Weights of a small GPT-style language model, trained from scratch on English Wikipedia.
Architecture: LayerNorm before each block, rotary positions, attention and MLP in parallel.
Training: a variant of SOAP for these matrices, 117M tokens.
Each number is 500 + 40 x the weight over its row's rms, rounded and kept within 0 to 999. Layers, rows and columns count from 0. Numbers have three digits each. The size before them is the row's rms in percent of the matrix's.

# layer 6 MLP up, 512x128, rms 0.0743, rows 0-108, columns 0-127
097:463460459499471479467554524474493450479443511556557550426511480432484473515466496494504481483553577550522481548569501482459455549434443509496469497499507553400581519530535463523546520452562427542531565494492516466540495516486466453484472503452526510477484482523526428510602480506513498413551525524498446561545531449486514512552435559520459417488490498496468482513546436479497452457500
091:524484523570548608515500518504539529543499552493467485427465541456466444465474474518475423451547437458492503562555553503480534519474530552532524485537511442474462492489424573486526480511447483532515497483508533496513496467421424491540524422478491504494426499587495475507545438472540597453491493553475490547455539507494454509537512478437476443568535533466555512552476564486526496467489
104:543478574471471454456537465558468457537491545550425553508515536482487455492579465520531481499505517448507541539559473465475562548533501526552530561530476475521534478498544486498442573534568534527456508401488491453519537468454554478464440528488474507509480497480525495545463441439521532608484502505539448520516453490448570596550471483526495487506578501467521550510501545577524547521514
105:494452514591532553490509499525438469461491485591568522488539512476519470547483506552542403469509504477479540462500477462456521534483452588546462571554435502463518560559445456509552508478491489494462492553486425534527490475564473456480526418546545486504500474465509478490488446514485469495476562578532500454487524462474576578485434488555433510464520486489534485488514501434437467553503
103:516425422515494466544480507585506478453499457493437445493561491543526467509446475418518461535498470533485488474566469454526474501474508544550560527477513472504462578494567497471474423570525486540524543572471501497501496562493481515438447492500474529533523523502519470549542518481419430479491404602455515492559467537511499470469522506487473453524539475520425533559551529483481475527579
096:448470456483479445563536559467452511480525478511497481516586495508447521545505532404538509458547507453499503539457519468452527493508523477450474537518499505537483512528518482479491508585492521466461512457485487482530474572452437467628468536565539446556495404556493512487522506512445537486525534489497463461531468520545413442491483503542450482598469500521571573518502497459539465501426
104:442584495538544457489481490517447474496485540488568541470544482479497448593459491542504528541410421484467512544461538497480509508451545498571513456526472423474505499524402434470505550461497485416435497476444473494497521423500468556533502494479519465469458454553475494524500489555486508523525367468524520512463451403489518444494557486508500451484513520509523503497485426517517507471469
098:539462528411543502500518566496438479489499434520489450501527486455430506431515474463502516496433527455604556491550505494474539537494451475583557477469485487452527506507545509461461480464528495515528567580468490490510539553481534454504479446463454485477500490496548476466573536469492482513458589501467600496522479428464552423514514499455489528465463496457474524489580478471513582482567
106:484443482493520436500450524466513602455516463538483529476525568557475539521539476485495498454447553562528443496450502459461558500500534510453499559550510421505558511524539430536470481478552561547530485448559410483466511463505501497546456475442497544488492359439477471521550514539512547486488510485453469500555490537503512499515565539529512559503473494574431533514458483528521487544463
087:450543510527477495484478570483498483495572502507554472529437484467504434467531528530501523526389525489536501530555517512521471440507402547547497523522417544468526453558501506543531553476525469519487505506531604467461521493515532470507469505521505502544522435473513482498514471497449479562512419533472621521480468477531475452417429552570508491556447474484468519468528589493547529508479
101:501519513490555470564507505503575523485471500507449512539476557452444479488462482505509425521499510539398567538510587498477434576496523475525485501552482425522469461644546479467527531438527538510469442541445521526462580480469552486545542489533556517507506492512479445491531421497461443531488455560487470480465500471450505548512457479569547500473464474517500470525549544486448530515520
097:500472511561481446493513529480535497483544525417492552560550479460568499544449526500513430534462477526509438528500517514541498456512515494447519500533421585521440553507563461517490550548526489483458538530462521434467461529515479443488527409560568552539532474534512516483487618486460435453496567565504514506490524439537537497519484565545506474485512466558461476509492476428502476526419
108:462537499537540465515575550542455485457475455504467473518496453483497553425515468424485486502515493473461466584564488445521473520487444550493454495531511458510548536530511475536531464482498554471511473444447535433482483431436439467523459504493531380491497520487438513524532444437540514499513492537479398533477531497488450493484452514507522415571424495509504499515547578480456553463558
098:472505490493437441517547560504469515513473438539514508477518492586492524480513472501391435495495567483474512537495494477494470536464600500500513463476468484485482560534426435451497478498509467509471440500457547476497603552523484516431460472521486453435467503508493488540468478552503492426499513470561469456522414401473484511584418481519544513520505491447536404536542478471518484516484
104:556439450522464517552490491440533495404519502528574492536514470519475545489520540540518528433482484500489525450556471477500340549486434528491473448513442471374491512521463502555518524560488542470471441522495481465515522572518427487555560506549532489463531444469493477467501516517482440481500518502434454558511488484529451449537501524535491462572507484450507531545504500478483465529464
094:428487524492528484591494530409491474545541535533487506528557492459511455529517468474528507393512472419427531526530487520484522573429503522544444513509503501497468491538512564464491456461552519549436554490550467473509443489496477465477525525474468561476455436463478485567460516521512535495484467496484557494513543436513491516567492534444493548570520482499375490516482545500455513470404
097:458511557464454549498511477484553557519430508521485515457493567509520543466500516492486468460510559428477529573528459497547515532494536542401512459598493474550429553482498501536477501581524495511534514521544437511531452534456467561493454552487513454492528525502461517570492631560518480477504488521447539565475510534523512508496520502444510484450526548448514531536460520503509570486395
095:464497528486494472500502471463501520468516532524485515481522481551534593526473436416513513591555547501466509539577530505494549563501563504543489524488527515492467462496563527471451512540570508453468508486470473529488549522410457513536465505575458519520419491517562473446604492461520520562503509540421488459573524459486499528453524484478486512492438457585553486527456541471561520582505
110:466450537500472501471521521485437534523447528490549478474510529505533461446475491455442481505541480444472508517471481530557416474539517564433501514405521535547436490533509521482499542488520493485509542456458545511456535417490386469514550481540442464464486478530494422564589440517566507465497533554502453453459436497516518484573531505477526525598563491528465479547527488476490496442460
095:459514478475530480499476524516492460513469531582435556579518492491437481488420566522454472439489526517502478490508432482357538525448487453540537548530524519506521546515512514522538475487510541498469523485505410557496533464436475456527494520549526559498425470492450467501490442553452471554475526508611452440527459504486539532547457538536552495464505485542458558517490480449498473510437
098:521528539444544533464493466457509504544426429450459552545553519467467525505466510450472498494510536520504518505482538387444525526549510523426508455548462460415478529533515487530501555484495484441584423485469530475546443443502532510511510490509552565430483519475536437523451570494456446497522449518487511516547470503485495482528481410456527462491540438398478500488552569520505532463509
101:516590506483481468481505592449456407438437442464472511560539547490461460524424423572463483445525492489521477536511530490419506556437504555466515474530530479538464563505507515477487470524550477492520478518514455489454534442503493508486446506492483508503563518484494514467518466461412495483493555525528521421499508422513424450576495532500521529481483483517447538501522467445403514434515
089:550524489498596491507522454467496517448494446514431488575504530432367425493412558562469496552512463495469521509569515521471473504448500534518547500535507496491499501495541392452499530579523488473564460535482539546529476505516516533552496456467492442410584473507538530502495534490448498487492485543534524496497516521527442577516516523563514484536520546510519545445525543496486553520544
099:473589425488508481604473533477454502504544539440559480419470508479447455493501495501486576445557511455459563439499481517455486457472456462500501558610520553505544544418518498499483502567486500462475468535491510460556509568500443527442525518514419498503533475461482458506515468476502489490491423555530477483516560452524527530499430489462421500483482466488538525538523561527485508495433
100:439511535518496437467474494451546502496497512517491509477493539458518506541580599527510455484474540489510554413509477488491534586529483507508411497553529479474472515462459457480531541511509561489434485477510452455494451478532456537488484522448533479552506442488584497466504514512395468461521522526491477470467562528499472443517498490504613438551429499537466572495477394538519556486463
104:533545556502509499441589459506487447465456463488471455432471532501511478474564444457521474475476498502540458585406483511470495539494526560461444493482520476445516494536532453407515503527514490504487538525470426509597483366460471459553437481476495461486535483492445502463539491463509441484481534478483435474511513585562498471491512520559548496510454523515432455495504490540539549468479
104:517503521417498473552549555496499560490536434499419563518543451487440473514489473502497481434487523440475464491516477496483532553535530497516551500482460508455456548559534440518544555526561502497488501527430476522553481436541530479481478494491568540550513416619494504524563543519459507516478590524484449506452504422509557519491585552540531494521517453470419445548531513503476503500497
095:480569566460482459432520481507511472545596481524492560454496524536446534575489460479539478531512540482471549454501485476482544443521509506486520433477471549491449535525542616508467479415522539553468509558494462521563500539478490474520524491524504440521491544535500505442519475448521549442483420536504558514506441499539461491553529579492530464551542522481505519415531610484516467526518
109:530477543547406572435500466513477486480464427475491515574499503470485478557538516447508473480457470507502500511501553419474544485487481465608513463419488495486476457458599527493532475567526469532478486519438448514478474466564458495473512553457461501513491524537449458440481528566528473463464508515482533441534549445501426580459517454515604506507433479500513465458494555518479479484516
094:472465520538533505430515461467434563520479465497531459458530522502466461460502506488509461527501452541493560456503522483541461468469466510534527535532487536532559507558541515448531430513516554455473506510531508512470491562562474635564526483432456513563486536545513573586507510482483559555489470508484465503482529474581493447604503465566536471536468502516497594477523430497488467539467
108:412442523512498496543476504511563567483402449535448457537495479515370508453424503495530451511510517494481500407531547547519462539503503580499514581500497511453482480496528442498503465517469430468448505515494489533441543480500519526452505554450501506425513446554467481509458403525469440477513504509545476453479486531496533473496478553522404486463434531503500560521483491520481553512474
101:537476564576472452536504473508415489402566506536455461418561492515433494524476483427437492481484490473445553445513506415432500549458554458458517505521500547482493525468577496504473537511512465442468450513543493452534541511565449528441466451498526488492506514500584483445516540523471564459511580568549501449515511529497498496535503518526525527541446460532519503537535512483461498578505
111:463495435610518532471483471506526441575489496440463444521563476536489443532499513469471488466482491493494543481457505476436465544430478469562422520472567499506560565447496545507514476441480490512453406548480451492497473502501501467524506536525551524480557470526507406522498577406470502505496463502460468521604492468463489502508515528566472493527547472522475539523460473517575454464448
092:475462562427500546493571496435505485514462482509474459464488462573505448479434456524501537510591539489430433394515541483472552488545487444518492567538535466505477455498476487524437520472532503538466465463531400515506555557493476469468479472509479441535502458549549474509483544523524539452528505559589506570559494465428497438529521550532427462503487467521513486543518551513524528517492
117:483527519577520502529520530443469459451452526493498479471524462503441450545501495432508495538443498461512395465514502587512424521477488547462512541475554507502530570532484523531467478465456528522493551466525447492512488443500404472506589480479409473447454479509471520570514468490465488490548455452527444504526433547470498502539475593504449466453451554446576507514525537553527483457508
105:434450389540510550424461456427483467524480506532545416402454565526473519475505450519534492439488548506486480519468443481506523526579421510526446502574505433484556580480475480495519533565439517437480457525492512499527513477557514448462533516467397454470483505492496509553491475469504502509550512532508436560467495479487492486524496529434481535452478523502421487532498499530457496529495
095:497475451417490511526542536476500497511531565452555511450391504600434476519495466495538500489467522439482475527435539474525501496558563572519511487486593466437479502481509486443515565500479496457579461467468485450552526511541436398568555505485511503487523491533470510442419503506427499482486514503518470594469482499494532488496501540536556473483490456562473480525520516579473533495491
102:455447438447518455419502512500442509506449512512498561498582485525510477550471495439468488528538582545502570460565515490447558541531572432596471536485543451486533428544521482526490523506456480489475554478512541498560469435531477435565512556511536498508472448604453417521554519502526472516538537521545510547478537468531500472454484497549469526506506525537462505528476541509454468508546
102:508410522507548462549524549561484507506487548492492539472568513495583486536550504459532498439482494492514515468460549488507482581498562513556451520500484515570543449505561535508565522543496499536507534488513576541442537481498469447535508516451504554509519497500520507519554434498512415519393495554498520512472476494553461539523444522550370555448505575540474529478496499550578497487495
100:504534549487524492497536456494512517512547589510388476560553444451572502520560502489450472514505557514511441494576506448472553535486501482534538501511557486562513452538519454538526471526495488501463493445494514468493531471484482532488430450377446515501513483510421426514438482422491570477434559535484493504477530465516438529471520457516482515548526465496452553472498505457574564528526
096:487459480468512547427539507450476483472469453558528503489517519494524410422529517452454524467516481501487544491549456497429474492451544443526443524523488433470568535560545498530508532512495432420509535534469541522445421541513518440484431451507491485534496515516468454565519525516528469518439473454555519478506409531553467564457438449516508431447504514431473544552540560527487483498480
107:496578448461553559443496512584485512476524472481512491487523468496466533480433487521515503508497484529515560564538468441458471560429524493514476426443595564496495428485502500476482471455546468552530485474544564431514490492580563433538531489462481566512491444502521481488441501515443540528479480463530538449464469477491431551457487436494452470488572489488475505540549503548494549452421
094:528452529471536524510538519532404462446517433523530551515477563507486419536465507434491467452532491521501505545430511502524578489556441497561475477545544479494492506555518512449527474425501512497533467500551535467453550429567540452542554555472468487492532478441375513528479530475499563506472485497529457432490520541541506514495486497466441517425538526545508470573443515487480530431485
102:490488584491431477495435537464507486508539560409472509504541505467527485502551493362504410492482455541474514440513500485504506491509529465461532492499501525518519543520545470445461471508504481476482425520475496486515477533507532547417443458584531515501478536453511497445477455480470470478449457464433516500428496445428445530448503456538464476490510536473496539546550550417490430423469
096:574456533545580516511426532496404515541467464495467550469526489420556519546477467482531465550475476488524514455550471521509488512492517505463525546452467476520550534493500529485448412551468497544512485573466574515496473491564500501598557503499508483582491465516512482591454413461476495485505408474504517517475500456480514496545476512465529429519571526466536550558459511516449499463552
101:493464521550537476464441533519458496460506519524602453502475564489417533493550535448523468442548507504492540435475461511530477487475570544511528457501470484489491511459576492466452520480482578535571522634551496516543498438473505519476505518497550567521542555476499577430476519492486482491527473507572504510477484427471491545562509507501486462429548550459481474495545485430513469554445
103:461489485465478481453476552481477535469482445510511495524496497539457560470518540497482400467527497486558558557511578484508494489567476524476512554449579488467585505544517446560433504500502507483497455450482511535565540508512473515626495443501538441531537547520512513481518396474520493458518463568485462458537425481445443531471491540449537451571426558537524502545482515497491510478504
099:527513507468498467420532418537454496466459502487569594571483498476489498508517463471438525460563510476534503458497474548536485510513513443460506499488491504536472492561495478504479532596443489521534493506510562477522399477489460445515526439507515468489531466591447518618409515466492470450510562541559482443485478475491517499518478490486456493412537514545449518540512462451464487565554
108:574514471580516522476523582492513453456449557481506471498491406546471498456525466512490574487478511473499497480538494525529461502495499485515476501561506547491568488470524458531510472599521485528508542510503523486472430508470443477451568444493508442541483406503469515525580509511455525445519472499473439500540525458487479473549377437524460471502445494490529476632516474545541544482520
098:472461471467482460520437540431530554522456465531521474508417446519578538427405443447429503485449452513570515531480491475510478528566527478530449471471540499503508513550435463578438507562536496460510573491545503497439455494549500459444561472451488462472514536495506467486503536501503552465479449437489511476448508536471498476478565471458513522459443423464475563497488450489513520458447
102:457548480475560623555555510496495494562421495520447482523478506473503462443520484507452477545511526341573442496513490501503500491487500553504482436509551501495501467464493494405506460515499514506489515496453481452441570452508519499575534530527523496459505536494507554410521530458476511519462487523461475509445484478570434463462476509549545491535552538527560463530477504547503520562452
097:444511459534469478502489543546520498438526496525512527490516492474510503459527513516437499565485515419506515521529573509449415475448505550536559540519454463583525428570588560575496457491461467520534605480485519469487524475530529538464482484474502476450580567466466507445545554476544517491558518481484441567469500476549533514468438503495507444564513567447469446491511496497460545492546
108:553413514485471559491543584502514452537470540473517522520522434413525436529484550488547504516454475436495510529464544453510524484556542484485445442487507477523522565412496523523517511463460498467590517482529418512483504475510518470492519473408409522427549450474551516531503455491500536526504452528546488456540428482442508532534465511473521511528434511462486524519557572495514459545428
103:509489537490467495530512491464464505508491539480523474455507444493430482485581441525473497460437464502469501462507558527463472473483476521570541410567458482476516548498458517518517513542584480443476498449530517508424534528471499476453531513418554544418460534558534504471506575545540514495572505593439550453502476431461489491513497506505488462572502400539524439493482522501430469562509
106:532543575475512564530478487433457435436496544514488600490545477599499449498517534486477439484544515496465417530517514402475529576509468459524519446556470569425502533491483554512532481521499579578503498465451440559555471518480522514522469515512445487506496513462532461519541443421505470507482445551495463521529482512500543473546532454549501508536551460531502494519469530469547435499476
095:553556524519483508420475478523493416513487405525454555496488491449496463459518519480453524468474481477461558478427525495374526506435453521495516517532563452480474496494355463519516450488445482531511511459550537553515574474528505443478501528492504515429504450396496581489501526525521479534512488508505486484461510464555470490514475554487501502516512527529526469489436505454574557500463
100:560549547452516454458448490597519497531479518464492454535501495517476465480554457467531521476492525424477527501528404481510462589469490566515484432475507537512548542492521583538535473486536371434496519510479517488500486513574559530436518461536478477546498465554532441572523503537486487482479510436504534482512430493530525421510434506548537499485561464571522547479518457535490489483475
095:543470533508526400416541495487538464563445479407466444512570475486503526528482510502523523511467570477537424490434496534540510519466554515462529434462557530515524535483432518513436408487546496479432521415571471476551475450513488528500509519573494477466465471430473551546482455449488504501514451427484466475468515529430515518466549495496423468533488518489481437480463473501527499501519
107:504490407585514513508500525462474538512428474520510477472515504535518497573482514521451548468511490547451552470445471502573519497457523550543506501548443495430488485461514511490620452451444534542437523505428438492534508603571425501543495549496501520474522451476475504523524488522453523564503461511500519455531482535459460551547518549499541544435409480536511516492511482445565523511459
098:416480471503524512478496529479539529486439572542467490467472493567520551545480517456473501456490562450524500467522496493400452484473501467452483487530422558497434478499483436486508475465433485506471528527513589535520537517472511529501512497489598482448454457431496432495473493498506459521495480536483436546559401502541486515500510520508529395523480431502528405494561534420476515454503
094:512498492476510520430556550485524472555502557532522556484463474508465468578504456482511454533521518443478486555424513559491394535520588574532573516525463528477515464566565517491522469490479434536491516560519447507518515434470493487564498471559509485575530443535464471531454473478471546488535511521509554499525376444517474506516493571546450516535502531447507457478542565496482501497539
087:456595535524497507525481523530479559466519465484462417438491423515431529409500548492478485494481522588525438432462498472567535495501515485503511510460478521446497548459504497491464487488527469488479500498466491504529440456508554442462529515485550483528542520569559531491564509511504490464492535483532519477519470513471522578538577577454359409471474478500495492516547514516447453436477
093:498454537478541559529475578458490456538538412515527550477504508483474538500541545463472477450525452525504509513517494539517515537489474583519481454552503508478467453450467513640513424509526476447526554408531447548462447578551524506462523487467450586528483460425471509546455514474547539480453512499470536519493497564451535501456503507491494538519528505463480505572436550535462509447487
106:529523503495596487560528616471512556449510534584573531519553517442539542503503473588517490505449442575519512568435493483525572454457514505486454464490433576474538437532512454531511473523540456451507521463479493479499504546579463487481553470548494471516487431513466504495587514505452512558473429536506516465548506508530476455527503468522558494532491520490468461475495500496479428464539
097:436497468564497469529524512501457475516510482484488542494557399480490497527542453494566430431483420489522573486556494467517481555454456603533446501545464465501455495486534538518510510508438473519503514511482483453483531508506589466418485492535450580428569535519516550583484507513463478499515511451513457495532478441458464495562436510510444495435525484493454479485438458503485518564438
093:483458540579522425428551497457469515470469558442513514441423474443546468491509518490511526498466460503572515514468501484471490490436556542499525516507515569488480474479483565444441514535521604515569414454550560477480479541539445503498531483460404480495520520505493504511484446540453579455484471536440421499539508528402505501498495461550464456469506539500475503517521547437503511473482
090:559492462485480486459400520498530516449501467469546513519548512452540419535575503472509516467453499505437464573494600507506529514498502528478522519569522524479469510532590534502477518472461532523535528439572499544453503466532496457505526458480507547427463464507459486569501456486551504507527486521486461493517494459524466511452504562477469448490624572535590494508528477562422458454464
114:471557493466517500551508495484520437558469468410552505528549527515577502579442509523483485511500476519522414428455478518481460457448467509480532436462495469483437507499514544476533510528521415554501514514455427473438479567554498465490471543407517553548481531484478449524535485484481492462554475539509457490551487529541564471489430486509526531412483495547513542568453547442448454493451
098:503557462453510531525506545524530533477495504449524443437479501467537453494485479502549466521489554502465583463440478509558433506424489546473508509479417478536507472375545496598559378457473499552545498494510550455482433487525487463520530497549518516553507539508504521501519513431501460467514489520472527514464516431542450546440468517522521535456435478525542507519596517518525506464544
102:486407544448512487533551525497491455506488586511568513490495552508530481494510445494562419450528500525475466513497468473543529550506524517475474509535457488489494438469546517543449469483494587485489532463503524427492554490426510455503492467558453457525456481584463528441440458444576503490470490530552507502427488467490502518553483434528483451484516545488492588476504593512469417491581
100:474524540466518403547512520430530520484538516461520529523529451501514437522472478491458516561512526513525556534572539527523585536534517488544448496497515434523506500546478483577547515566490477517533460412509468453525460466498481490451520518480445430466492495499450496509456518433488514453473406511433531464484468478483564500399440523466475473405522473603542507566489525511523505517539
093:470461461516495545425493516513520490491486507432524534501504509434479511450474510503486538509501538505560543470529500568385455512525511511556476469466513428446502539407434470490524577492519531464521556539480422499533509434500459508393481495471478448484470496466556477536485468504425504495543490606483465452522481484477440535593468505483492481505471501529502500473502457540395422514535
092:431477544502429491516575484441454538434531569561416433490476461512459540500546427463483499512549437446486484543483493448498554469555435526556495515520461469520478514572610458522477479546591467545467508446548539539515454514464500539465469529497498460456467551534538481482542552500485524472432483502555489478490481497502510518491440593531452485446506518483496480526526493462530529457468
097:485485534512500503457571459449573428474520487499601461488569528452447519540453524439548490443557584545542565513501449535506498540444511532466555480537509489535534504549441499478538494518448536565577445490524517524514571504541554523515517515554489491507528534504459428517520445481516540441533486490479476551504550464557520405508567558523508491508447492482518446484504516534473578511547
096:528554563506458512540509562496453571489444452526408505506486543506481490494485501500528514441507521441535465456421541514539552493398458452476516502539498495489495500491446527450477473557533497502527540458544469525513508555539528476504499485571418486478618507521428502464474489474471506465475534575488468448515451473543557451504478519545519500520540478485393482543539540515426483543585
107:489491476528441496476479488531395484519525494430447446505523473451365502490429421543499511497522550510451554526516518543568477532469502510488492443474454535513513526478531580463489517601544517452516520546520400440432611464548441494475520536525471502493509468495495515550542447512516502531521462540537538467510481532428491466499506518504473474463542464515546498487506517458505503564443
102:413458502490435581486519487515488480464393522474490527508540490543486502470534510469441510462485543486460455461455587431508485534483496499506480528490525492505567422523528469492476495513476560582401542500521488513529555571487502479456493510504524545537461477499543464539422469535516482421549433473532518473493433511551483602570505559491487547514432534535480501496445534511554482469454
110:489414540512527509537509549482432530441486439465425507506503509501529495428467509481476475569514537457508475552577461511484482465447468587452518516534438483510537511537529502441477466533544503501540532515520482528500527505544588472555505406495514475445476441454521498532470514509498484552495501583499516465484420403489495525543513519463398504545505557514515500509516510506505598446591
102:514531550476425467521488544470480476479509509537528495493550484463427567472487500410552489473553499551494535483476397458488585560524514567483513448457497509526461531524513522546463548506568536531473547523516516575541496452613563475479451462452453527518449494519540451489478540463465560541440483455471422503500492484526472442492493528512523516488454513423503473528560503443467515465568
111:489576521556516483470507477497501491535459529504466555545534519502506474449527525445497475562481517488516550456456506571538497530474477576551483521574528453439517519512588481480482457480487469478490501435466518516532553504502554508566487534560519586435442546447476541518502523524572493486467439574579490539470546482527488553600511499437403475476432529481493523507448512476552554476538
106:484544554520427466484477595495512437494474467521456502465455480487485524495504530484504472469514505463493440512477445440459492590482471542500581521471575539570537486454551479513533415537542570467487537464454542418522470504493524533420551489453466521500516511543548451480421515463508505470467500563489464544377441463491539450485461528465524531532518466547574508501465502510480505478544
106:502476513469475570517523562434406539522495477510491506515555485533516489520498563457460464461550470479515518539505511479532526549528457568525470562499570485434490515625452565499460491477544464464517456441501494435460540468471526433495491484525547499552504437542458491493468548466485515545422526430523524417507540421509490465444533497498491468437530538500468531539453563476539475433473
102:562585504489497497568448462476420448527530444482472536547571541498514472452586496520494494505479477453577550473552436497485475466430545536525539466519534484496524473552501489508486505561450533494512507495514477518517496533528518458511519491481574584469523476399506508455476546475460478537450542518485482554472479509545542479563539421536512536513559535501516541492514459567526543610427
089:433408504461444558503464520408515503542515524531521561447528449527480475460485491509491514536499506490606485556432473516498550523573472452505494547600470502450506443464593452476527448500503543429510524524540527489566520542490509544528511490509432533537486490485424474464433501490459499483545486545488514497461515501428458469481465523546453476497461512484419440560522448561531495483488
099:440502501540496536492515469539509427432491468422469528428542476502499481510486483512496531508477453505504487474525512488462471508425503457527478487488454524507578497580543516512472519484499496517486524512534461440564429460427500442519546516449524472426537434489442522494498551552526471524515521569578541554486481485516559508520467513482462475486505542557518421495378494627438526543454
098:589504538492505497448474567486478434450445472518471533485593515526504480490469454495457455462562512534473526594496593468467553448511472552453527469465532573488456525486513555485440427546544529493494517529473465469508488446520452586539448533499523443483524495457523492463523473482510479510550493476524472512498543536519505536520504543407521481401486494485558495503407459504538571504554
101:473483456429521537513472561496535513577510456537498495459528490630449469423573567494477441465467545448532504507501503422449463466464534522465499493489563499421486479517551535480475500497526438568472544504551515508417509505512492564540497524480547558472563492486538520448517500492495522465459530560563453547512484596495465531531571467517529471511527515474549547480520478520533533528431
097:430503524531594517498495435505553401527474465507446470428513564488560512520510554539502415533505395500610506478471479503526467564552480420465479543488534568511518509549493545431442485505499492490536524544519467551490506406481552567509506487544579519539499460494532504507453534459475443478524496484517450498507521506532505464535521475495536456518523473528447511463515523523513580454500
094:500531455553466459576523565557443514527476441450446504454491472514423526525534546446525507486479529529499509476544487498445554519414539476516433515444472529434512547499547508478528581576482491513485498487495503580567482458455545474403479448473578513483471466488542425548457520492497534463469526473515513513521446543454493492453540530527527400493488578513546526541507488497551446489507
098:551515570472498537436542519548520488457461542539470419548435430495438482433483459459463456484475511477501553484471509500535531513487456515513469539565466474498511486454553448489516540437489490437451519523464543482509420467448541538553453495509564476530512384561477529571530512497531486447437436543443502531549477520576498498479547457533512500560487496453444512476490516501475560441465
107:390538498572566521465479430417473528561525532576534489453556513498522476557500499519541490514534548552522501555492507459572506478502481445513535495487505489455564521493551503513590486504526466511463545536461457566450463513515460409441495598515507495589445516525491521541587496507512525420521616501519482476500485454519515508535527485537506508495506567520453527528514519486508496489492
107:522488521523533559464511488537509537407501432449490497521556543511510501505500455474467418517544475494477529440567511535502460539517461482491470525588493503482506491457502501474525475512463581434534463447594485515449553488599480432432526455511523517557499412507462492474502453501451521453505491529503430440489465460420466542471499537539435516488449414540533481537481479503450467440472
109:460559514497459528482487512538529457435479482485490505528493522422446579559553433480474475444528513466483437539513514547438495520510447533530582455493493466451514560515471573485457543463495516590429499514551493513535513555468480518490421569455531489505477481513455505526516546542483561554421518511517500450573443473433473563513486601498496540445504567480516472496515533445470492469513
098:454622463520566455547451482525531439504581515563510443465543494499513480516473437558477477477497513541524539530469511526511484508543546490476454549525427473484541474542583540500515517532461503515481499488491544517572536440570507510481491537537571569503493442500448497513505452500531473511540401572517557460576459486521477482517515501423567518542560539483426488451483524471484481500544
098:472461522484498494475469543460494478538487524396504509602437553482537456518515536455550515469465504522502556471466510524496545510421510428490463485526513497537531535465493506424557474472541503557446490527463463515479562565526539495513408546460442448461513492540570454457511384479494493435527527524575473459534488543486501492468476543567451543513461503549458531515480461440545464523457
095:458548412524525529412481553483474518553576483439532503593477476519485565502481509462447520477485488564386489434519496477444492484460505559528487569493431440499501446544507492514538547527553544508466568435451477519459481580476412450513551497529500561513476479482474508493553474558451522526517495483519492483538488446486565468549515455553492517471527431509488512501545494501489475550460
094:569511502504528459498519552491466520480483477477466571516482458520495499561528523492476525524470530454472497478541444477372436502495514541574511556579491501499530596525605504483515484547405523530506602530528508517500544519486526522512574440512502517467515425502538455443554633546533461488508485560508472515496521484484519495512527548482513504475508466508521513564510541501452532507429
110:495484546517477502540550456527512364478547552471446501515474450516427476439455487527554476496507481456437504470527532500563518475459526479516508503504558481464532525543470595462539583514527504552484531540465499517510470465550462496583504549463536521462520511418513571592548490520523492500487409486479480570493514558513528508507547514582443514541481522466480441515525520486494512551423
084:514452489509419495516617471563495510521458480470510481465458445492492470529521481585520421430459479457516510496417515467494492462507521531552532487531540494464562642533484520491474469472446503510503512496555527477488525481514477528493490520453447487490430453552500554550554486473513530427496507549517454611481442484550492553505417490493486535434451518528507504450551466481487481459477
110:429467461575436566533544506498582552461490492471499518496490546498517510485532500482479520438503475495528542448490462450463509512477550569524468516546470505532545530520463483480445481484478486562467412555517474496414583463564484491459515480475553519542507529529498585553453436537477399547502475480502446501504471450508540521588478530479532518498465483599499504488538520445548491502415
116:435501533505513506509557474435481414439528495509362567475505511465440475459497554494446451470543524478515569528484591530501495530471485528562567497467478531501533494526522482585455402509511504570471549530499579510471536500497533486432517502431533550495481479527524506589499450518429473506481540513469530487524424505488527560519487523431465496491549427497516479498511492461510509508464
110:545432501541521591555560521523486440446461455543450604507576483502506463506546577455505494464498508447488498521499532449460476500539507496457531517566507521484496488573459526481549423478448448447544569398475566554513544495492471469495526475550512492496503482468480525437548527493495559499435446566507439484477444459473537473506487489540527523446544576515501487547515503543507553485508
100:457415483530458543595470553460563544442500528506437537486525461512501440459523521510472470449511505513463518412553541520500519511513511442578475445507426489464549557547522451501502547471524586510485448431416436488520482513509491475510514553561616440423501477540485499551461454501488508488528573509562520496478491499528533536491515551511539518481502470552545491486480497478479502541553
087:528474499481486481485515531536505416505469529557539500466562389591487521504428552552516517465461476462498416505534473487533479476492542484533521471498507447479485508437561539532423516497443457505493478482582489481413561515474484452527507521465589486479509474511487566522500460514486500520518526523471422527482467548532468489531491505504537557581461485531466473502512431521596492610452
093:494512483464482468520430471560464537519493510454522448494541485416545463526553487442495480472572521515543559459469477593462448556508422596487491520485552554538505525503506504518493549529478532516481559522511410483567520510560563488478503448499521534515531504496549486505426496438540436541543501493506507463499485541594482478482467459481480470498476470568577588476459520527515524473587
103:467466521519565550510552521484516476497526491489465482469560517526498454539458479514545481485535508518516571480599484545492491499486480520469417482543417564467607498489503474477536484514432500474483494530468420504539572460512558484474507521540569544468539584504452414534414530426480496543549517489548482504527440511518497533562460556462442506456485449519527433510550532481523567507519
091:450451455426433484488478489506455539510478456523476508506505531396499538512431513496501462550545523513478523465450423509529518498507513414430513536535461346501541532469466471533490471461473539558470506494541476472431512493445479438504415445445487478505461491509475451517481534557423533463429520520456490548537552512526473536472493536531544474498486536569477457481522480504506548441524
109:493475388462585453492484541393537526552474507490441495483597473522449503472518484560507515517416472450514465458517540496485410528465476531540491507516573555448484466507518569509467518472505465496504430397448577529458513489521526499537558541579447525517512502566464464540473520420472521481461533531485502500520506482459488488504491512599492484544515494463481502461503521503487541517534
099:498489552448508499563487436528438517505508470472480496493571478511484533502446539501502527476516543485547530445462456510447547553478487515405491483478491538501446505479484490563427485559501500464466471452481495497479453547515485522582546516400498516522500481611425536559499531502447577494470494548528428472540487446484495531520434502462410550519518515535486496467534536536393530554553